config.yaml
d_model: 64
d_mlp: 192
norm_eps: 1e-06
attn_scale: 0.237
bias: "none"
tie_embeddings: true
init_std_up: 0.0536
lr: 0.00644
beta1: 0.95
beta2: 0.99
decay_fraction: 1.0
final_lr_fraction: 0.05
Each number is 500 + 50 x the weight over its row's rms, rounded and kept within 0 to 999. Layers, rows and columns count from 0. Numbers have three digits each. The size before them is the row's rms in percent of the matrix's.

# layer 3 MLP up, 192x64, rms 0.236, rows 92-125, columns 0-63
108:397522524519485509449438459453480499511458476536440566435540411533538463563490608514489537594538462508564536537399479493533448550594519481440478489573456505474492521542592572606485470566488514
086:508544531502525503591578521433412486526482438520481502576545542484554571498517452521532446468436435406494521432423456515397511503451527497453520499598545572451563503510536501639502444552503524
089:541604492500485419617537457507468550467520457512398466517519569406474548483627469410460459469527470556515510538555530513492413449558512482457471548456561454447429487538437495512564498522451510
099:577523597492409540512540525471390598454428536514498549373477469464413535544436513474516516511539454447496456507618445517492509478491475425572475443500431518492444504470525518503419441497528499
099:546593588528518380499504494428492500427490442583450518538462503459475535443475502426510520451539426535512491491482480540479479513458364513547458506478461524445397577471521577538405510576508539
096:453519555506465599455478446490487426443540403530486611462487404498483518518578580475584497472515430466363527505427469535490470466474487537478496527556521500428557484502520598502528427524557480
097:515462538539505468502504448503494494372508476453528513602382532575520513524463459530467541491469510448421543472478473460488587382478505487495516522500571451482567492480532383576465538447581592
085:526446525470440424454476517491558403530514495495416514478548443487531496569433461608454519397565555482532514453525499495529592451528445446554517500572522533565619491450510519577433499547559534
078:493533461477568510561597480426498515525505482552510473465428557551458518537450479532479560481375583392455588453464516511471459479455509571444548526529480444498468533572490623526552496593471486
105:483505516577554579525571508473532562495451563479484490574430604487498432525510498478467532403462506434499497538571416542469518337426518446412482522405527528474504501488472475562444467501518497
096:536428491528460392468491567470466489572567562509556494532413562541499479442478453521574538416496539409500493477509565558476421508489402557506507552486501562593453540489484422590480523469458565
111:517450432394489518508491555529563407543546563483587483514522536463464472556511369417450516552614485583488475445465463496557527476441525535463540494574483577540460566457484489469516573550488501
100:475429524422529503554508427558509560484477608447461517440528505465634436548467488540537593502400549420525481518513430553468539466507571527565461546441533494435505508564517427516567524476529473
111:492425469494514501550478548407396547489470617552499444494565542458472512505428474522423566422456587455482598477548544494507480583530426496460530473488458515518478452522591526530579538436471552
110:499472470459462528525508554443456463460509538545577447431535470531492575543512519548481536469425605454512602459412543471560536525511458511547455594622434597446482432562502508450453464494511526
115:451555512628555506404474485588480495596552444539592524506528541518574449538526422457526429466512522468552535416489483430519453518479495564519419492542513530569555518464496447530533519449403459
102:580582521527490428526551382486496509449421460495428491513552415454505389478550585579486580556487497454514446478463501441583480461555457549505455381482483470488529491528450478494486516563521452
102:472586458546454517397414551514370478539452470508518467500447595508493590541508478612518519452565534553635510485437524496534466477531488523486448489539395504543554518525500520492526549463518523
100:511538486565486553453580448449569517576553504451545505515479429509431421604522471471449501559549492478581456453434508489483474473451475563582465567556507437422552469411466486526433432431446504
093:520472474506419557517538549473476465559550517450520416554538563621441536496464492501532408571547499486491491582481537450521376519479473492462543505426507507449450473406482550425531428463426577
112:481423415454566494556545509484494473452503421509504462538440461485523462389588478535551423447502471521409434473459514517445528503484457518489600570446504447494563447432473506532507537592457385
116:520458530499563475472495578468439585476516492398499552488538450500502533525503596542545591444486462489492578580531414587449404550504526509442455452492423473458438452554540487453589493551443468
098:464517559492497557420629511483500550515530504406496475449524503494522446492588474441539450418431458476507546527485474446557466555362419450479457521514566477551482494520537469564580464476398484
100:537457476545565474528612539586532412444500469501574412477471453483534407485517429454588503531519462604505495520430501444566534486511509460533500598430438482510451478536542492509426553507470417
087:453496476418540497539509455490356525460464446491430381451461531546510462476445514481403482486484517565436431515521408463548529473427487525605536559534459447510545551406508475493475447491450500
096:495542486509545491546533481438635501447529563550515493533528545514561531544459503482395546527563541507429560470408527449538565386482485535448527584565536478483476476543384428513510445551537520
099:476459472511481509463480495494532445551512486505519604467530493556552471499605439434570526396455590492483542449479612516551486505510410580548556548451517472522566348490474470527474435486506482
088:558567540500491564581487413552494572494538562472446543487421517450445484627583427459500500474525554435471495463593492514445485453435444489476536510428584517509585500528446514459463444436550500
093:515507541495548493478459412413409481501440430512437503466498513521602530432431413476538510521399492385492496452430486524532531555493423441567499438549461612478501475493572520491517468472553542
073:466435456439490426456526487505477549462438511557546472409554543594643487478570507540509546480499439455517559531591456493528457474404477555557516485579464512490550582535511472502516504514562599
083:579532444457472667530515541520456515487450529557541558345510521563444498592454551472530590488504495492540520472478517532522475461500509438541489548522464431517528528529520541565441527569447566
090:363480490467434512538521471503504537406550606547464478541452576557519457472484519560515598490483510534572428548494591566466511442481529507474522497492527602423519544513577554433530489488512423
105:444451424437555397491462452487475522403572550552493541444440482528481512469507467548534490425489486473471487502532500479469513421585429489408457530470481409444476460444581517558537477636462518
096:440504461463482477498481457474617490506457399427426428529504459440460496572514490531569461539515395461457507483398454535392531517557394532470501501446524485532446534531453516535538533552595488
# layer 3 MLP down (transposed), 192x64, rms 0.201, rows 92-124, columns 0-63
110:451540415456643498479477492496520526490490460471589408480412461524501494527476508524496509544391496575519579486485489438545544485529498485524492477503460557453491583561504393505570568531391567
095:505485491590471508578484579523482530480523548549524480543455488453496463509472509521547426501487504500567525669467507571393416447534490456443447436487458440498404505555490549455448457508394515
094:505525552470478441506515519434473459541505490438562515604499459423524554514458502451542517510478477567481541449543427493499474506465537521436546556386578499416492576565548530398559386470412472
090:475477436486568532439507581515446585418539488495465380463520461517518406486452448474445517484519465410475565479505545477518540466575523527525487591547411561523493477515479504651518483558556501
095:582515541522462518463434442551477395557492517477534512557443448508550513408522552449481528434488545515436536505522479543430590554474540464405499625486534446453524529493548547463528454442442397
089:552504556501596396495531577559534463486445499485515560531475526463512577580509518439487502421455521590553486566485569440428505576490539515571538420500585479513479500425566470446589449499513549
101:495471469453473561485542498478538533413456539557449550480515477471512446533526524402582579574530448423485566508574552468541538506473488522470484421491419511469536543406561493585509528502497656
095:468505417556429577612558485542521447464536502475504515435491536511561457553501565577490554504537497505490571480471551513448521433558534535482444670511496444478503534542556473595520585523500546
097:501409543460571461490473578494487550480484485573490457533420544482446578504415468436499534549495528484385473490440479462498559533545567533578509583573569512482556502466431582468484561598516552
108:560546556525440433444465623550530571397474574457571451575459543499468471533534515443434473511583459416514478472450520507459506535509497502508459514566392521563506467509577573489468573473525530
095:539548526473513490457563456413519558522589517462445482508466525595489463498608550348515464463520569510595509505452480546490486520453473485383497485473433528543559588436449512511505436512514543
102:562527423530493428542437506538485414489473479464575556519459561489499562548454504516528388538541459438580406465448470487607461472483479607520482472560548457444491443542441505449464504401499496
108:472550499515542502504551494495449423489479517615519477542402497492509545402601614497497450476474478523486549534436514472468558522501441466391474421472494477537463485556450620377505483501513517
079:519505460541394446527480493466505473472539487475494500583493444519484366444435511465567528562511440587490532405536403469513442510521470539414549609501486515430489543469550517482489405421530477
093:446514454479528532537485467551473499382505483476541460480494484484422542608534490540478553518541459515516609523377463526551561375556446593521516565573532567574548494518503482497445553519493530
103:592503466472581446568572566548426447538467480482457617467513521497512528568475473501506408555407505491496462560546506543434451471511525529568489490552501542605457504433428548497522492514484619
099:433495473519478519550528580546588448566486577501527524466519483370542530505405486471505599427491545575536552506474472608472474519445431495552495441504559447537452549433452561574470510465509543
103:506469489461548527486445550467538454505464498431562524576521386385433470438377555546564475535598491492506527490524554469526535576458497522469458450480527469410462479513497526467581414433533454
107:483595523529520471478508602492591462522563502447590475455551526445440540419584465551549490457603464467578489529596541512482539491641498526445488532527530501522520486465553461531508491512536588
082:524578466510656555443538523509552478571467471485512503533485500480494425478606527483448535443534499532530485515492399540474573589442467485551441524499610525560465513575516581494577500530466551
116:493494516553425468474506435495453486482514586372476427497448438518397466468501426482455570580526483599524546454545548483559487504589430477507597495491543453514595487463528466590508455486489507
119:528563555523496558491497504605468481451537512512476508556557492419498446456512546532534465447449372496511570533524479440444608462631499524472521517493446502379550572446568544486509477467489552
102:519414637514481542483462500500432490531531554521465498463518463573451499569542485493574483594430493476490462561487526598514494448514550514410453528463542524577514546464559556534438473577622536
097:443467482501661495474444543573513495542464504510562475525529464474501510635536470429411447480430484447520537510495442466540464583441482423534557487494438486569588447552483543529490509539508428
088:467479493530390483587423449497487523462537509536477432498498540450506469563462467464406545467492442510460520406461461442448592383474469523432470477520442546505531575555476623467457467543469547
089:559490460462610486487507464454498593484423617497490573490533468514467553530487450506479522510477535380440521490476540598561503405507455505566555539559457542488479401468507497531497479560507614
098:500594502572424500524427517589521544481460502489494512434451455455488519464438594499560485499435515528455466516464561484520417506408420533395517507519478431436447569493441535437472558399483556
085:571504505464525552498564542487548404469500478545584511577468472430476559405482477510508457478488476555543573580435492454542535446492472511455497469522508490433466470591516472343490503517408597
087:523489477497521452523506514525470470321493526490522512612458488519561506579501431583542471426436451490464467650479449492523449467507498521588524477496525490538402515521430512540520481547529441
091:526578469474412489530514539475564470512542532449516470455485440520510540529429521459541349537511547527585534511512612513606470505485567515464482486506531413529548452490473546503476536446383408
099:590515497538493543512427470478454469493536486379388556511517454496477473434542457512457548560465519513517458571496531538617467456529530473478457504461618530451480515357505454533518444500480585
092:494542554543558559435523451576495555488464485593463449543504466495489441455496673499528582510554480475511478426564520438504515537550526434580550517410515487480476496447562446484591509531456554
109:494496597483500457607462568529505533508478553417507445458533502560531597539456608489556505512463523516472590392466506529454530519430432513563485506548454523506478431474452520462451433524498375
# layer 3 MLP gate, 192x64, rms 0.226, rows 93-125, columns 0-63
094:518472389429542553476484488549432539490440521439501551609545489575515467535533474431423556374420547529420525525528584399530517505466499468523517410478523518529524498447471517502490486412516484
086:490485439451519500573515456442489539433365512574414479474392429466621516553435428508439501538489530484508571469477530522453531427529473496462535548544490436591462461533508503571486524556543504
108:430452473538532464500469437503481416468548505461525412487531604521505494489522407487386485516563511486476512447520452458491446484484558600403550499477540466513599511493417454601509587452490560
092:507499586595452474474544479484576477487516479423454567462602562515520474514579502551482528522442410509494581466446463552514464486356507474515507496617611464508478519510508503490554514553432469
104:513386446568557479477422511516606441555514596522588550468522558564444483454521441483507486487488535510560566444436532538526556595558567501467450553518484480562520525499525522476542520589575545
097:477415449428512516477376399537492525409432547597407466528472412532525469491479507512457466520485595499515514500512499501516553454508490524507562470461448490520525596465493470555578614537524568
102:538537420553466570483491499466489494504489486477531499500483460599429486589525536537463488564478467518525503556380538517568421536537596546428498486500434458515422458537597499605583591510467488
100:486430434461421505563433586540460483443444538567556572491540585545496553475445450476533534495547534436490483452580411468507539520466547482483547540567538509492517429457409569444536548566472581
103:491484457472502575463449525531563414521549557482532563412450536622430504420514421497576470541411516479615543504518463525426510529443463535605503510502490441518512470439526481431496461502428486
100:563478500533434511423603530571481507554454420493578484480574484509498547547465398534459458439416510531436534525463398455493485568513535458548493561602504533499493440577428530558495476568474481
099:478489439519416455522421529568433495434415538518512507519583452526542521495564410462445502480510376544521478491519488476461493539517494444462558552519488415516485542474456623494485532591534379
107:506560514490488524547374546521477500448424521491486482457452484536504422462532440444575538601473475556592465485493476533503450470480554508534552629496511514489522525478453415392499467604509411
087:535490555514571411522484528449430514549532659509475530514517489480429499493526434489477486456584526477536503429506494473422510536476525585367417529448472546473501607525595533538499502480514539
092:409531443434504561460581442579531519526534571539447473500433456517521518507524467574425528524530481584428481606483464551454510533435539553514564517495486461645499513578467450563468512491464544
106:586524439464463461532547464536458490506449482414457598454579521543449554445447503422380436555489438467440440587480459550504557569516566535463574478509474549488433524514523529573510501536450498
100:449571490487547436424463538477511523430521596511462483488403527521412465550419558506475431494423553519547459447464489476493542519474459416508442451530464468395445533486621585526433507518486482
099:446537418479509567528468581580508490532451352463445483508455507637514605432504429580448463541509470476488601511526542504465496508441437542532482533488542465586545529519505474478538479514480511
102:530500496435474454495555439520508528453425539477367524540610496532518540539532528520484498529467477556486546501546468488454503424505583429426452577551527422485491415487591506426524408597465503
114:501419500457568462413448450491482483501446531494443496478468470522638545469433461518496515514561491456536537449474495587466474531503569593547435511461476473494602519541557526539606605519552575
106:568518532490488533541496454485452453471507586448432536523436517471413564466507476561483495458481523500461550544438551558394493509488392545524496509438519481583478548373563513589473490506371482
108:586451510561561494471448504539479484423519516544461420504559597475507465510517501498432555459525584483546525480570444592448534502533526569507506476483507553451550623606519629506477541461524539
101:525560544467514511525566458536401531544433552481434507480555498459449535526446551552423569396494392551513448599551511560448498583549517510553431592494497482474496444494500490503512565470405494
100:489402504436437529526466436501446476508448512496438549528586415536450517500548473520488537437470506420490546505504578557537469568506420529491529555534499479429486442388507612550577429558471564
099:486423409525528437452456519489561459590547534418535564519509547556470504452486542606490438487424496493503551577499482567546493510516528620513528598528506449476541556531516551468543513537609439
107:501464447500480589601521435495410488423431486543433494496463449483484534542497486430512571638496584490471455547561503518468501625497557460485528533476491465426507442537603524524527529487431503
100:523490552505539602508537525494464394489553547511598566480537575498487481506548479541512488522477540472394507473495531506479508543437457529516470518562572424388553359597510513571542456521455489
082:436439510454509435596495508516530458513487515533425564485528465492555525565448519554503521479416488525367515458401565450464430503473466527625465592457543530566453529539578485448460486507551487
109:480493549502593426425550508438556497610481480410437500465579457389518549460460525526458440463537451477500523589542520522405475550436517498488459446545563498431487500548517473533382492532488514
094:563474586498608454440463536512440573510482527481480448439409597430502559478563513559454527540509490426471463505590391551467465497460450435498521435478518531444466556507499545499477408550549524
099:532478462483517498484473455534413575530485460548506569450507532591477498488405469445511353617581519552432495486494446464481468543494523539489482449488462520597450491472582451609524493484520567
104:478488430559474504435448507591524495510555577492477492531589597542546518495422509498457524443476475552471536597429570520517487475526508426408427498464584575493461515553604543483491439509552426
088:528522540476543392427485568444411549554508482482502580458593514521521496438452505440529525471471433384482565545523450480498518538573461544491426453548503542483486551533488556467369558543549461
089:459500512445499478533472494551595520495395537541428533552529420449526444505464531626480405418466553435396493549482461519483522496419422506581414529540551458535476521483440505530481505544517458